Weights of a small GPT-style language model, trained from scratch on English Wikipedia.
Size: 23 layers, width 96, 3 heads of 32, vocabulary 6610.
Architecture: LayerNorm before each block, learned positions, tied embeddings.
Training: a variant of Muon for these matrices, 159M tokens, 4844 steps.
Each number is 128 + 24 x the weight over the matrix's rms, rounded and kept within 0 to 255. Layers, rows and columns count from 0. Numbers have three digits each.

# layer 10 attention value, 96x96, rms 0.0603, rows 33-73, columns 0-95
133168111132165102133098105128132164173147100099151174133154155114146098116154151104131131154159152106068130146162133110103153142164103149165120157130120135160124102074122103156126165113194154144103153120101096142101104120134092103136127124109130163114124113132112153149122158138105138124
150134076127122129120154128127166126129118128089126123137127083131121114101109133100130131135106122123130149118116136136107140148151130120136127136148124114130149157137150141114156142139149127119166112133130121134111134128139146127116126166122134106133117134129133113146150135116137121122
115149158136147124141130095099099175109118120104146145173126165083172114116121139127108102122107133132194111117177106114105137129101173111145195132143142101100145143098093124135176148119142080127157115146158131161136126139161079145116154140136135164126147106097126127146130169105104108172
151115164155117134144139144108120140117152117110171127094125122119156104150079080137144131113150195116121116143050118138115136094154136132102140132158123140098155132161091122094083162168140167077064084135163188115141123136125152126163139100120117117152086162114122103123163102128090198114
134150171164183142116084114120123110162149135171083148129171074097070133153114158152167149151154114182098095118136124109069172149102138124121130104058122164115143090121080113070147093109146146138138119136111127128185170155118112208124173078167153100107094102159104127057110115134157147139
133166101141125134141129127133120126128119110116113150109152140130160086139141157105124101129189136139111152132098101100170156162184110096109110161152129164133135146127138143120096158115153124134160111128112091111081155114137075087105167108114134111148037140130106183146145127103117131145
133070130141115177127165109130124151112101136146147148123104103136060138143118098162178106102120116118161119179128153141128105169121093125085149139131151113121128153126121147169146116112111115147120111172102144173141157134133130131138151107121079104096111149123122153143093135126172125120
122162128122105128153137100157175092152199122157145160123093078124115102143112115120118176102110124142136139153086136139112133176127104162124062110144145138121158154147081149112126128155129123124128147141139149124157102123143185137149077102101122150129118149174125062172125147154187134124
084176175143143133178123126166133129118129098104159095120169137087124151111133149160123165121163139118116130114117167188071121124131143153199091127121085131113115132170125159095131132138113078164109097085180137086156095126154094108071159197147167131158155100119097180118074097133112137169
158079099152128118109140095130149117133157156171103112091146121146095143124132121111137126139106087191136199105110125082147142091126116083121109097078102137125117124125165115075112125135118159107176178085141143152162167110115141199117137172165136132123103149157121181120101058134126126153
112096103137151141121154120117114142155126112113129134153177161097115129127091090145131177132134153155085101146140175132141118134119174109154119116162136130177117113097140168146094116114098108125134180126148182106093088139148163141120103140150140103127134126105093101116160137198096141097
155121100092151107108152116121159090145144117117152115152106070129128135091119130143167125118077113130142159126177128151159154121076067133107084124115112164122197160156106192076127087086122107158141066114117118192185084086151125119091118146120149144110152122169128139095177132092198100153
123167147091143163101085134129076155123148121142179110151148125120144120165147147103147109137123170096115115137126128152130115069114125125138147125169145121117136087080117118139060129139082110121066111115138174112161084103109129136166134119117124149115155126118149145118139086097094125138
155155101116154119109129170157176082133124145092116152140161136095136121129111133093114137139176115109121090106139104120080112146120147136148127124103159140112142138112143082099144136107127101119131097140149122156113157108106143130139131126166169115136160126089124101105123148139110119178
148142094133087143086123165158163102135119124078137098080096163158115082148111081137106131118125087116114139093107151147179146096167133102122085126123134146138120174086131164136123095156148144101128129121099140127122137110167155073084125093150096115136087190161089110129146101155143139126
129196166117108079091121110117154113124148112104123154135105155132162107107103124100136116144140140115119104148095116121097151175140172115149098189115128112152088069089108132185118120102177156155114171154101146149130104079136166152137075141144137122103097175147159073116144140170102107073
093122169140190114124087140143130161143145113078090169123128134126163146103121156150134108141124119151153124142091142154091162135136118104122160097071125130135091153136124159105165145099126108157140103159133100146103164132136085104117129130157138098121113154127111110123114142102157144113
158137178101121132155112133136108120075112114122171129135139098115138167155104165142128079089132083123119098138124153133101134119126163133106159145097121111130153150144139116139190135141108108105111144145141122176147133135116099131120158142099109153140109094196128144106132112091110146120
144138102116148149140146119132124162134095157101125131110140176119181170133139160109145109120111129124134148131119072109171150098100159121146181100140113129121112154105124133128145168101169158150169101127122097140116131124125128112157140119124111132140125136083143152111131154108115097142
135124171142135118126109169121142115103193139147139163137103120132127179119119101173127121142160169146152128105080100149107099148156144141111147114165143171126100081174145061142146084124149119138100143095145133094126151163109082136072179088152130093118105086135091143092120139130121128167
133098171148155103164111114166067170104107167158050172122115109124134190149131142112087142153140166129148112169087092117116180122127131089138099183125079100114102118148132147097136106092108101145193182168118151114088109108109192166112153189080166091139118131095124192079160155128124087115
134100119172156126150119162124117112117141154149106134079101137151105148101151163095159111074151155104123149099088083140138129132160088152115115136099064138136101146153137079087062117110137128129127143113121111165185180136109141123122074132143113125122090168155165198128137132128134108165
071125109132131093130157155148106081143161162189129131117115127163110081121178132097143101123103130089156137120111097124121139166150121135136130134174131138168122110128162109110117145137139106195137120061140087141159090143074122134114091141099182170133139094112186104112128090130143121144
121117102124132172183130103113145131152162121147057157121136093134146122086134171114108078125097156168140137116080110099118117164114118143158131100131157147131154148141159091119114181149119097090095126134061116112108128141121060143107142118133143079114083125123130102179103140104149146145
163171106144178145189154107134122155145124153127107149174141084115165121114150089127140117162065169149117146136111125125119140113105122139063122144149094104084141108152071119073159153132189127137164061113113153143158100104112073130116163153073182125117149102112116120142110140107111124155
111123181126196168116160124146107113150124177111106130087108131113156138115115145122126099106135124154176085113101150130113136156129166065143165121133097083108107155059177147127162130094140132118142137082074131147178121170102127114110080153135163104141146168115138150128121126119114130169
093094163119115114176109143132081161151098118143143115130210076107102145138154135140148130155134099136107088153157130123121135116110154138098127111134142112155132132163181112122110153134144135129151123072134078105142100118097115110159165139108136157101128096137116115163133125166098163110
116113176126176135100164143156122114156172130125106125121140123087168151114045129169122106166091172154132126113087133124109097117133134109142153120122128129129134084082135213125176148162127120131158146120100134106138151123133113108150127163146141080159143137123073117115119097151116132109
092074117196214141083125110140093139122153121105141150190136133132106104132140142142179105103138183122143062131152164157122088139189090106096175156134137127103112146079122148133082129118113111093109087110069120130085115105117142107141115063131107087131140126084131192109109142140156156150
112178199135163205094150079122163156140120141082140145145169153101175138121163104128113151134123144180100140086153117095112133106155152112138092106121096120098108132060083110125079102113144129124198130079060124110128143126154108134109130144145117124137129125119102153088102152114092122146
142119100090144143134158142184159161108101149156066110121148152122151141131108097171120166118124155133124098104143105180135096136102130122150138138080129079116116137088142110120123135144120141077126112148070157138149136119087197092176099116195117110136165136092151102117147125152108139159
137177108162127082113113151159140134114127087120119149138115146123137149132122095130106180152179164110099146145138109146107191149165096116155099151135110154119098114099119159076105121136182124146164091155149121105099126132113153103074131139120133113132106138096124143135114136132133094154
112105137122086118175083118122136138154169111167098119132135113131084136098128141110108154130087099145130157142126127141112131156122134149153130093130133119143140163148173103120141148117068100131113158138118100119150111192122133144113102121117149115066123105113132093166092137142166106145
131093141111132142153145112140142118148092154095111113167145136115114130128147119117111120129115131128137124162140144091106136128108138130141149130084099065148134152135141084141131178132128141136154102175101120099126136151107152138182146129108142097124140154103140144138107166116103124127
093140130134157143138178097127138135126087105095148157144149151089150146121142163128098116133138107167119168124133160137076115138121134105124138168104101124146125172113095137166129161129113110099142117086108142121079103153156145103127135144151127106127117153139169143127122127114149166108
103114119119171130130141109119114103115164109123128136110085102104138116112048122155130127101134116107112109135137132157137139138147126168149143156126109090134155131108129123127172095097144123169109145134137124149153121121150166091129084147113115119122162141154141149150117142108144072102
174131109153103129126123143138148100123151128103151111093134128146108144168178119146104111111142090147088156108119119115139140116086108135163107095102087139125132133151129125126103123114109123097173143104107119112154119099128170184165108177139096122112129130134160115102143099126136125101
157106115123129114146117117136155127125086148160122117120130129155130112104159088134134122115100115123100140149135146145163112146120107146070131145171102108131128137134143099128139113153127141115121137119124107141107145144120137136086109138092122144121113101131166147115123111132136139121
085121137133131129133121109138129151134110150153146134145121101144089141118132162161172145126142136134115104134146125123145132143134101151158094138148113122087156144149148161112126096092101092158138130145137097112099095130119175113119114111096153116110127136125124205114117117138177080132
119139160127156130112130127114139143143114135142149140136125097126137116136116130135164135129097155111150064139147116134110144131117111140115120107116131143119129134098087098096111087098139141118121118093110127134150106135095155159149125096122101127133118099119138128077125164144143140146
140130141119157139135114143125114132134143123100118166144132132154112171116153123095153154103094143144145142109095136113111109107157137107088154106110095131131092116074134129136115129118110120121107140141184161125134125121116154156127121129117136092104127198129102133123104111124142098114
# layer 10 attention output (transposed), 96x96, rms 0.375, rows 33-72, columns 0-95
122077153135141098102129129117149084112105144158117100147103107112079196172098144125142105159126111141140130101094100189159099130100121155101135108128096144086119163127177169122136123165080130117121113180145126117135121175104128199126127098157116127116116177166160121092167108150101105106
155126150118117140142107106114131150121137144164132153124103171105122136144152122107164133110145127139107128112124116131157152146110129134138144138131169142096119107102100089139091150109108106124103139121122127150126135099157144108104123112128110146119160099128124131134133090116146158125
120135080128135147115105143138161139158100112146153142076110147111083124124082139129107118178144130104075146127136135118113161108152085160127088096131140146142114126160160145117081098131129170130089157156154151124133176142103155137145077106155137097115128147136133103145131100127154129142
108151072103130114093122150108155126141122143136114145137131129175175094115174141129094134088131102151136086122129143092111131156107108134161141095104124091149122133118163130151197085135132110150142111107113085128133111137189148130133161187113097130095178080157125133150072153139143107113
106164133122097136141190108106161139094140107101153109115131144185144085119154072059095108135133167087162178156127153159146085086169145091131157141143141100141101175092180170113148142146117121146114148116162121148102061105095146106171089136092101181104138125187152142105094158114095061116
148141165127097138117131122115110120131109123164148116159129120085086175089166109140156153092077126110129071158114126162130104120085139157172129125101149113116115139163102149145142096173102124125136117133112151150148139149144152153142106099130092154123214108146149100104132079136121117086
128178121116131102145103137133140127120168120134134044107180166129169134119162175135119131123113134155114140103118113122109152110135174174172106135138113096148108137141105112095132137086133128115164109102178139104115111100127118116147106096120152147127149143106147098110139141110090113144
132108123115152135107153117116152109127093153100129087147154168115181120145148159141159071102118174112136133084201107132119148129163155106109166147091153119145090096077159089133121182102114126121121106130134107106097135142105133150148181152132133101161167097112090205127133096095065116132
143102087099089125085119127126164130159094168169129179105122126164169139116093099116093112155129102103169092130146146100165152104124135112069149144163162116091174117110120112154132119149191135077141131141075142172144154138124136133197144044097101120079088163100130140142208088172138112100
093170150193153130168111093122162160079152112073132146165113113111162086109155167131141121123138163116129099172142144141106102150132140101128172135144155132114172118149071111166115142166105102155130133145127101129130095130118149047126115071128131151131134134098140107108129143107080095109
111137138131082161158117132095136112107088170133123113087102123163137156133146176139120105115105118127141145144092087150123142118145076105099152152122102150082150108105109101118157152124164113138109125110154070177147115132150076137159149141117153164120132165132136124116124141130144114160
166150215142126118172108165128159167157100149191114072139145208091106137143153137108073127100137150093139160123124142115105115142162170114135138093129169112131077072079170085145126134102164114089118170142090142094082160112110156135164130092112128091166092104077133154150092113092104146114
131098084151100119158153125151189113139089139104101132118108109153118121177100130131043145131131100135160119113122148108101127165163137143121082106116134124099103124176140146142195115119163123142156114124107089113129153187131129093157148150118106136121063133129131110162114138156160131104
135107119129130143123134132113122154118103090177120107149108143151103123100129156120115140141102129111121174120179149119165121122149135128083135143135106137153135118135115176131113154131115142124101144128103095133097159125156143121122131106070095186121118108155157088154128118145160109071
156107173124153114169154122118075116146161156141089159170188112131158151113166145177145141088078170114124097157105079109093125095055109106137111146130127119139119116160132106133120189125075118154127113142128114160155137112158150131117129131091145126074165089113110156125128128094075156125
128056074122151153195129115113114160155133117148126134130168104114101134160102144112132153104087133130104122115119113127162102081134138133094134134116164122099102169125155131115123118144098125159091108069172089119117101190126089137136183134144145146192160097139110178112099113091145176165
130142078159117136129137117112113152156111155187156086144101135144111119118104109112101112129110133151122171110136127119136099113122148127114139163146134102162108164118128122125075106158114127115154163145139150169128102114091153154127145111110148127121136100141155125123108087149084136140
130145067129142130083135152135159155145122158141145099131129107140118097129103070099103150156153164161153091134170119136157109143120085162174128132160137111148095139151136127119059108120171142098103129107108140099140132082132155134135104105123124140109145129103130118153131151104145108151
112149142148089093121094167111113145136182120128125126144102100109068149097127142132134134160135110101093121137104177153070102134147101173118107134151149153138144148161124131152078104146100161143095162114150163146129104133110133125100107166156142112106095109158154097148100124141155154091
133138103121117132101179139158106144135142127116159140105139162101168062101131132121120168154129114109150138152168153107167112107097117100151115138069070074161099138126108211106155134112145134116143142087127115144141087099133126156159137136095110114129157153122155121146150121180130064072
132102095086116171106095195103198108111151112113180085136141152082116088099154096120157055074108108148124149149166139144135085136155123109104144147151194143108171148086034119153101115153149167067130117097142123130172107188150055152132116114187109152168148123101133076177134125128147113175
112143110103089101144088141119166190135146106077137153192169134099197105128126064092135139131083123147120108165149164114113116154088198116166162123149126161129117090103103167188162089169107106152122150148091146141114105137118147121090157098119131142143151114102115099096114128119138101098
174123117131091105140103084110153169149109107076076109163136139122127180138097091132167121132156109141093160148134192139127093108131170127113122136073106120099155113097103161139123139150156127124119096172121148093132176120102129119125165121139090094185135173123095202103149129136119151076
111151157157105137077128077102100116103129087113192099116100130103160118133139074119158152155136089098127130118172156166149158163177147131150141170081119123131098147132101134105113098128102168103129149152143135153104126115116175091130129128126129104127180141161152121072148111159107097120
113118142128091121076113176132162145105139114177144157082128185116076108126147141105131084111160074085142108130125163135126131147182127119151104102076164152110137165107182144152125080100090103101113133168167143078101144108147156098128078155184090072077110125153145152139168135170180148122
136157065125011068173097116108133170093146117131137132117148108166118122159130121140140125163101135132084175144128153140122101117103132140136096134127193144160135113190069123132081120156138139099094126195180152139122139119121160134130158125093117127111134119142120093123130127101125135125
178162106126091124100137149144151100070115118099124137127112173179074093133073091119090109148149127164174157100098103173165126143173089104191158138143102150103130103100069134139221116150128124110104118115131173125096151115143140107132101117146116097143135172102166164104100144116140117152
137129105154049142143126110091116134116136130143169132112088121151091091135173159135112146136164119075121151144169132128161111118152097132112125124145161147135158183125077075124111093126156133120133119152150094156134082118109098160138148136078114111090140080140145171114157122127144148168
111180150040085074178120121083159081110069123191153099083155130129137121133149135116124122154106105175133230179081101098122119113069158149184068087117097156157139105139138108113161079123146116140154144162169145149134142114113101148148127133103126186135110139164115083146143137109124123133
123114080140123109155086138147115121079106168168151157113112077134076120100119208135113120119111163055175119148092168157147134124099099130118123095146161137163106122151130143178199140140121139141081161174200109143135103166093149081147106128122132106110102102138147068129170118139118129082
107114149121140111118117147097074105093149084124146102152130113187123090133123157139143125135116084110154139119121161079134166149159103133114123124124134179156126103166080163138124131130121143166121145118185088120122179123166103096108203177054161171131083083112104126111105148102139148134
143132158096125146131113185125174136135138121187127123140138148116089149092157103146162093091107084126107094140144143143142093100091128122110132101138107121138175149105126130113133113159105115080133133122116142123151115120165128148148077120162092147138162111113139144168120107140130122116
149125117149117148078156108164087150147129103102161111115141164120180133135128140136103170146144118142144115128168125125171096105198159100149150134123137112123109164108127126114120086159123121095177063109124139123158083084100075117109137130118117144133148129096107154093120144149102121152
115141168157184118115119133113121124103149086112142127132151134082116127158134107112119137145140116149119155127100142134122128160144160146103131125148152144120120100127114112103152074126129109133143155113122134133136116135132113104105131117159127137176107111155140121093120128120101103155
138164115129100079127120124120133108107152161167143111154114099153079116136144098111107159146150128144139128112147068151131105168111110163143121122154139156120119146150140098120124118086126118127162125140136119125136114150122132158119119097123111102099142117127151110115162107150129132163
148116113142141154151103131117182174129084151146144120139128104130134135123146123124120103087153124125100142136150153109102145119110153166160124141163165122153124125111108114130078132107172147101123129123149118115130133114117104110143101068125153119136126110116089096130152107109123155154
123129062127163130060115151116132121144133124089130159148137103125110104112074123114127128151128149095163101156146144129119095133170089137109177133159149133134161154112157133163150144158141111134130144106118136116121125144116134102134112125121108110123094103103164149129112160101126151141
119157129121143119081105132131136100140131108070113141122126144069156122152090161130137116127155136120153096141136154154124122154106131109139131102088142118129109116099141176108129126147131127152162117143163119110139137125136123135125166113142097135107155156140098130114141139166115120101
107135108095106163137088164138155140138113108137138119114145124103165126099097122139086118124134164170132153155128115118141135121138175080115153121153148093126132106088134057141142099155152137093113117117104123154137120097147105158162122110125119182126132177099111104175104130144120140159
116153133112098119140125138116106150097113117089121119091124152142140120120124142157139128120150152126106164121123148116124119144167132133126109124120133101158105143123150162121133133102111102121120147124163108096126129099156116123134138205114131138140112111166118127123119126109101162137
# layer 10 attention query, 96x96, rms 0.0786, rows 64-95, columns 0-95
142110126151108145135092144141151131106137134081112093171110122105112096101120139091120121189149122163154127111132166133127107132163145085095156145165087154108108139131070139135112114136139124120113157097160157117159150154134104118133172091132127082157114160151120133128142205162191154120
154121092126112137146147133176085100144151123091124098132104134144144106095138142112137111165136089150122171100169132151150154159120173115079115139087136144117152144148117174130133126115123130121169090140167131159123141144134130139146147138096128126110138119102095095124131117117130087090
114180133177087129157124152133108086176148133129099120137086100149126115169136135141106147138138176166141125113119092155110142138112161172145111150178111125105154133127098125114119113117137155084126131146079137147121076103060132178127168122075133144098148111138135125153142108093065146124
137135129151146156113107148136129069119124134128096109133119162116144157068121164162105117107150085110161130158124088123109079159156110149143116125117100096080105117076160105118168115077166106128133136128113111138146128186152097114114146130121132154152134152116120125096117135127121113120
142132095110141116117107104133148120164097163137122110129133118115138138122127152131109088088126126151112101091095102120182158102129137172156141124111151127149118106107139059095127136123179140138150103094151166111134160130154115098121140135103145102123139093073121158099101145140115151165
124087149151162148154142136140137172165113170090150179102117103163123146114075113123135132120137092139138137149098125150144112131141056125098172122111145136133135154107143092097135143109124102140161133082097142136154109123120131143128133089164118140132133147116137118140108115140133161117
133109165088131118115145122159172138110103161180161180096100120122129091129113086118090078080150130087123123128118127147141120127156115137094130135156176153102149120100158119174181146128080112105093147108157107125146105111086157106114105139137130134077095134160107155166124133130140109115
126144112149142150148143077139121097121104111129124094131110123113189164153153132178121178164072153158142105125127133170127082113069178142092143179098106117128162128150111118132137111156128111115144112138079139117144130112098122168113123130145185107102148148157144163087104129148110110090
122133189156151144127180114080107064107112168115083115122072132186120124135117122135182111125117105152124132127155154102112175085135157163101173156113135119077171114108091083091131127116139137153101095126143141114105157121164110101107123134168116144143141145165129110142145148190139080136
121098145149132108144167158102118142119132131155155140082123109153129173161135114111080097128171109097129174110113137185098107067139128145127072097111137115125140142132150170085079162112118161115099146154169122107142138092098096151149120127142114097159130125174145183123160130146132121101
092160130109151153129177153162101094141129114126129159121158131130147089120140123128144139126187134143159131088115101168154186111116132133119115114178110096104119088105136135117109165124127138137131110100147140113168117103145095125121096120119127126159125116093127157135121120115170156108
130086148077179111145141079146120134115099176102062103109148095153132166138155087171123120149098095143120119107124075099078146147112112107119136130145098157141127145123131091125131150159142137119140140133147125098094155106154105153133128142120140111153142160156125156124129119100126120109
158091123115153155110088122102137107106217088145173147160147106104080104121125156132155095080136174093195104152097119130163147131112095114105122128143151190084105122113080096119141155150131173144130157103195114158114137163151116132164110082103169171173124128124199111084119111065117154128
118120131075153129127148100134085119116132136176121128139114133152134112152146132110117142120109109098144104146133053166091141080091121122130121109129061192162156118140122127120145154128126124134115144128131131175150118164120123174131123122127139154097125154098113114107114111124151123126
168149119119096141183135068127130131083115149158160140064106145127093108129132140121096127137133119119131193127142109086137117099140097141100118138155106133143137099124148046115099092094151136140105151106169108145116109107112132136162155113093133115167089160142126124128148104151156147124
112112130058133116128130106140132158109130149129125145121146168123162099136141098127139148132097131156124153128152121122174133123109176130178142145094100096097127111103087145114137122102078095097113095106141136154111136171135136140154153142158113152146145104136151100129145088155105129142
121127117096083154120110158140117152150117101121135082151137132146117122142099104160115146121114116136148144144117103126156104121120153131137107133121070135137133132116101199094140098155130142132195104109105082090147104101137096188151123159100137145108134106128155168149065110167127128146
155075126148119163141108134112107087120158122144114116150111161114128124164154146156143131105118164140121106092107144073109140168065152119121101115130117123139099091116143126140148101134147107134091119107107114157144119121153121146136145153131143083142154096164132115150134108116144146123
112142151093182146128138109099126123125194129083147193137144095106123150124125090122166104125116129111138133147109113106115093099079102170151115120127104099120140168166159112115104146123107159156115121121093145146152126131105110109184147160116158133086140180138084150133147141097109130149
114129097144131163095160116095127132120149142147155087116144127141141114124170176147144126095090129111127116092141112151135145098095148177109120147112090094174118139163150122071130118131126127125127128087122137128133082136132147186167135141110141117100129134181141117156131140139102085158
181138090115054135180107137154194137077136123105136150160150132144067148085128149086151133148115132133151075143161132111174142088116091079170136128125123114070116134102168121166165066164124086121132114128178160149122091179163137104132089117120140095127175100148156131135134105115142106102
139133159123122124152064159162112127105142138151179129131130110085062102132157130087190120134094136065172142144115092165106141096117090108172141115121164160113075117092158094169153163133089111130131145164206145155124142117144153116132068109131143092112135131090078126150123088134164159136
134164167120111183133119176097133152135174143155115111116095172109108142106129132149126115131172123161135133127128123150117092123141134112140094141117179134126138116127152053165099132127097145106171156114144138127130106150099140121123049092141104118094156111112130149141125142112098161126
139117094134160137099115106159111137110136146165132097155149151114098126142120155148166085145160168144124125089143112130136099118133119115121080157113128143129131152122157122154106109090108122079116125134131151146118116115147127170086140160177111104124102162133164129146102116128140151124
095132129163144144092078099130136101140152138170125072176105103146116127165100118117123133129115157162122114086121161139157077140090160172135138128108102101089120151145095161161077130170152149113150107118131136110138116119152148141071134121126124147142121134153146136086109136120146079107
137146137104152172208139117179143141124144132164138113140129100105101090055136121094083120108115136088124159120133139094148118132152148098155106143170124093150110099165143158151167096124159123121107136127083155129127167123175139145165069089142090165131143085114128071136092145149134103091
133153153139110129134121124088150117115100113102129161135142109108116104107112112143164148089121112142117179169152123137121091120122134163189138117097149159136145118142126100134151107155096146119117140117155101146136109109107109173117153130115111139138144079124096117119138147167147122128
101116181113119115121099115090102100129099139143174140144139146140189174165150140152135097119134100145092122148141123131074149142168202129123137129111116132142170081144103106138134108105135139145127119179091122123122146115155169138109112147158131150126147140142114140145087154089087134125
125144133158116172147120155154077137131124128127166105100110144119132090181141092108100173134166142101117130126140107112156138144115118110114164133088126122111099137131150119126148127111103135147134095111129139151091121109108125107153099134152140127140135182151151163085119129114126138179
160092130118130141144149109149134106094106093141139157131129124117135154124123173141134144157132181133090098125164126093128136157140091169143135115080075133139088099171146150114102134089115142178153134091131101107106140141121153127161093136111112071125117116155116129094128124135112082072
109123130092102119093111161157154055160139179144134135109126134091161141100145120130151127107128109109118148135111137141129107126080164149122079101145129143153157110072138129159096140155152143127133116132144152114144135131065122174165086110137056107102097144163138091116172143122087114131
070127135114140103095121128107097121120097167152105144146137112167165100114127148121099166151139105129146144136123111140098110115097156158122149132135088127169154190131121149168099096115088132125153149085106097133157086103150080126121166149126116117115138112142211120095133162112134118113
# layer 10 attention key, 96x96, rms 0.0757, rows 64-95, columns 0-95
118137132172156113110107184084169098076101133116095099173124090146121160138110142115120099138139094167126117103148142159147112137156060106053146131145147129112159123113078127121079140145156163100123135147150101076153144146105136087118129119094115117128143154121164153146148152158157126105
140137093141114108146170139124129108124118138138140112108107125149143116049103109156144115163105051164177157137166161137138126155147150163133134136104098156115129156105116164134102128130139130122111122096137115152108101128129122113129208119119139134119099133129130145127169156138107073107
078170185159108144105120120141136113171123144124112152121149132138135123167060076135140162133130095120144190175132074155092103140118147093127142126206130158100131125125167102137106121115129144118140073147151159140136071091137117144072120115123113099082114123134123141128131159123095118163
104153142102123145134131120075135079106123121136115074150121122160084138148137148142153131113199138112143123102130099109098138109200146134145131127101131107077118134117192123110124134136170087107167109105121120102117142149120125123129152176124118167094139124080103142119146146130102164106
165124137138123116125135113124092105163107120146123115116125136110125158140151161142100137088137143190111094124124145087092142143112087166139083124154158145133103078098134112117115145114153136151178127185122128112139100127103115123140173148127112139145117094101095116138105127108110158179
112091134132118145152156136166104120174116178120119145154093114113102082130121129103136159167147087127101092121147146104144159101134123118094137128119129128127130123147130115136170107144125103119129113128110129133098151175118107147145134118154166130176076104096141142179132087141170112088
110136176130132132161144115157152132160126069119161144119124145103132075139137104109107134148156138113136112116098166115161152089128117119145098115144140126097120117139113121136155115138122086121132137098123148168065097155154175067169080167119111151166135109152159091156112137115138153141
123105101112123082143131109135137124150136154145113158167159062145161169144135078121104157140116133139170106143131094168112162112088143145130156131131107099141148126083160137138095131136095141141157116154097159145127092146072092134151115123173115126109130121166116144109173126146071118143
116135165143138130080126117104102086102118155117098125090135128118149114165178122130152130115134107124081144144085144153123154119137080175110175145129138128083189098131108097120150162124124114134128130118089089166120143073100103109163129130161132150150116176141108141144150153180117107095
102113134100135115148164104117165166120143132106120160058142083117143118136123131120132132171156098082113184149061149138111116071145082136109108133109165128136117191122108083083144147120090151100110169107150112126121124129105103113146122120157122152159134110168152182080147126101142189157
121129124132170170097172104151102080130135086095121086134128125124119107146171125146111154140148130142134115095096123108133124111129122100156122170152097116111090096115117141111119180119108133123136140109108171127122135132125118146107157099120174128099135104131124159132099140149163123184
145138170118122114124131138138153100145079173130114136130139095165109185115137116123144143166115096127123099127110090120111158104085122085159114127103054120121129112135130122151105169106164120164132138159137109159080163140092102148124139131100153119177123116129106154112139106121150121109
146106089167152149127100083080152135137194145169102081153099148140115095146102178160137125105138148106121114112088133108137130128103165099115079144152121130077131139175067126144145105178152173107127164107174115099150084166162142180153147058098138133171125170073146074103171129097064135147
153117131100158151124145140115142120126113092173126128121132140123166093055127154143144173123158127117133113151134098137142133089096149118117147074137098125139139095101118082146153170144110148104148098096157138152136092142134093173100104112107154130149097143106128124147148096149141145119
134142116173077115169115128149130117105096110173146100118077128125069140139145187123102146181160129120139171128141153118154133071125122140123136102122126094137120130096113098116079111111209139111119136162140118135159094084128118184145085119086101165135117137150113128140144134149155130148
163150111136151149134097160136108145119088090112156124107113147126145119164136134121136138084093133138148135149110075130152102148128146142172123149122087084145106130106123121085163132105123113092094087114136112122110098140127100141183141105147149118176151118093139144156124127178089081152
089148093108103133097160179096122172155090142148137125143140086143148122135120112147084146112122091123115147167069079144109113140105158124174092133170104102159112131119161137128093101134099135136135130112158115081168096142096114133143142170102142082110132114162146149171137113175155171163
106089143144126139124115163154144120132086151175126105152112098092117154144141184123124153116085152106149171111081128148128111146126158146118118188130117142125189140122126162141096159131148146137113061132119115143152105110170134116091167137141158098120160135152100091118139158108134129106
138104104111138163129109129125133085112167110145140176147113127104105156120077098100144174125125159124120160197150131105155122130146049110125126131118084117122110107150139109111172096170112151190105113064136126185130149123118112158119095128112196131125165127126144119138127096090105173101
086138127125159141119148154129128119137100140155171123096132140125114095139127129158128132099104119128141146179143096137100118057104108192081077117124159106129147162151147189105139134145074128152147115161148117150129092089114137177122133124105162157099125130161131134164147134110079127123
120145075189133091094102089132173112130133124119078101116103124148131142128137150126090141114104155132140116089123183133153128127126142159145085136134105118118101182148124175123158078172145099096109087128145118105141108163142162150094131119124069150130179135114177116094081100210088113091
135162135140112127164115123070124128106118100140116119160117170129113116082138200102113165151140145149154103126108123121158137166149144153150142100118108171092100154118076109148170107145052172117151145135132126113128105112172159161101117094128127134156158127141158089101153112110160143100
149176098104124097111115120148116139137110150179103125135124149147089123141142111115129129131116141156085158113133112103133128171105123135145110134140156153102114152112131116114102092155105156102128171112090115120130154135175155112139121125122130113128115123086167108117061111119129143125
105134104134121088093151163138130123153155109170157157151092160123134138131112157173147154123129081129131101109127086140138104111148152153116092120102120104116141149170076112130077125143133144148131132161120105138093134113138111149095120174145096129106144121131126155107108155127111148125
123134136133117103066163107099129106146163106142129173124111072126174158128131128116156095123160113150106140129139095118104089130123112160088115165145117125122164119114151139113097158135130148106115165156178132102131129146124138107101121160166126099114137154196166143140136143130084101108
102132118143145128138165161145152119100089145153138100167102129127130089104157169166129131131116117151156151150114135147093117123118161122118105111167077078172143096159151131100162124119171136095161128124105126097097168121133143114147118092110104155133110111143158124152098133095058112107
159127111129072092124117155129132147103095093129103123090132108101109121162136104098190146106142144135116148148138133145130139154099140144150142115130126116153138117114113112134167115143113158110123116136149140133115129167154141116141107138124108135125150106163106132154184111105139143129
092097172057154078163137121126120096130150103130151160131150130102162138109140111121159139128134122108114154151098103090129148140104179135173118146129153165149153109121161095121126133099066113150106103167109116155154141141097093108155109179089116136131133135136066119109118102173096097131
129150106115130160137138078173097118169123125171161119129114104157075121153115116105115145160127114162119117121121091156158160115134138143158208127132119110153108134074105142126134125127110119143117106101120143129104114068111123135105162129128131066158142142154135155125108133125147103135
171155096135187140133131100134134151121098122156091102112112122133107152107144135104135143141125101092118127092132153140164164096121143140106118127081083143180099114153156180075120127107148174140139115141119101158141109113110133101141109119150152045131113098138133118115133165120101129090
122120104095155141109124105134132086107076101163162175085133153091153148114148125090125097122106113135149187178112121114139138090120141107155085109162139139075164147117134132124100127151140119134151108124122146116142133142123167129150135092145085132111140165089134143121139130069151102152
113138102082127132090154154129121117120166140135138148119150080117166097167160151138133152102178086132129120148130105148133161127147126051136135128110146110122127148116184124159089108098131145125101124111177125171107137142115157136147104107116118116105104091112105139160140116166135094131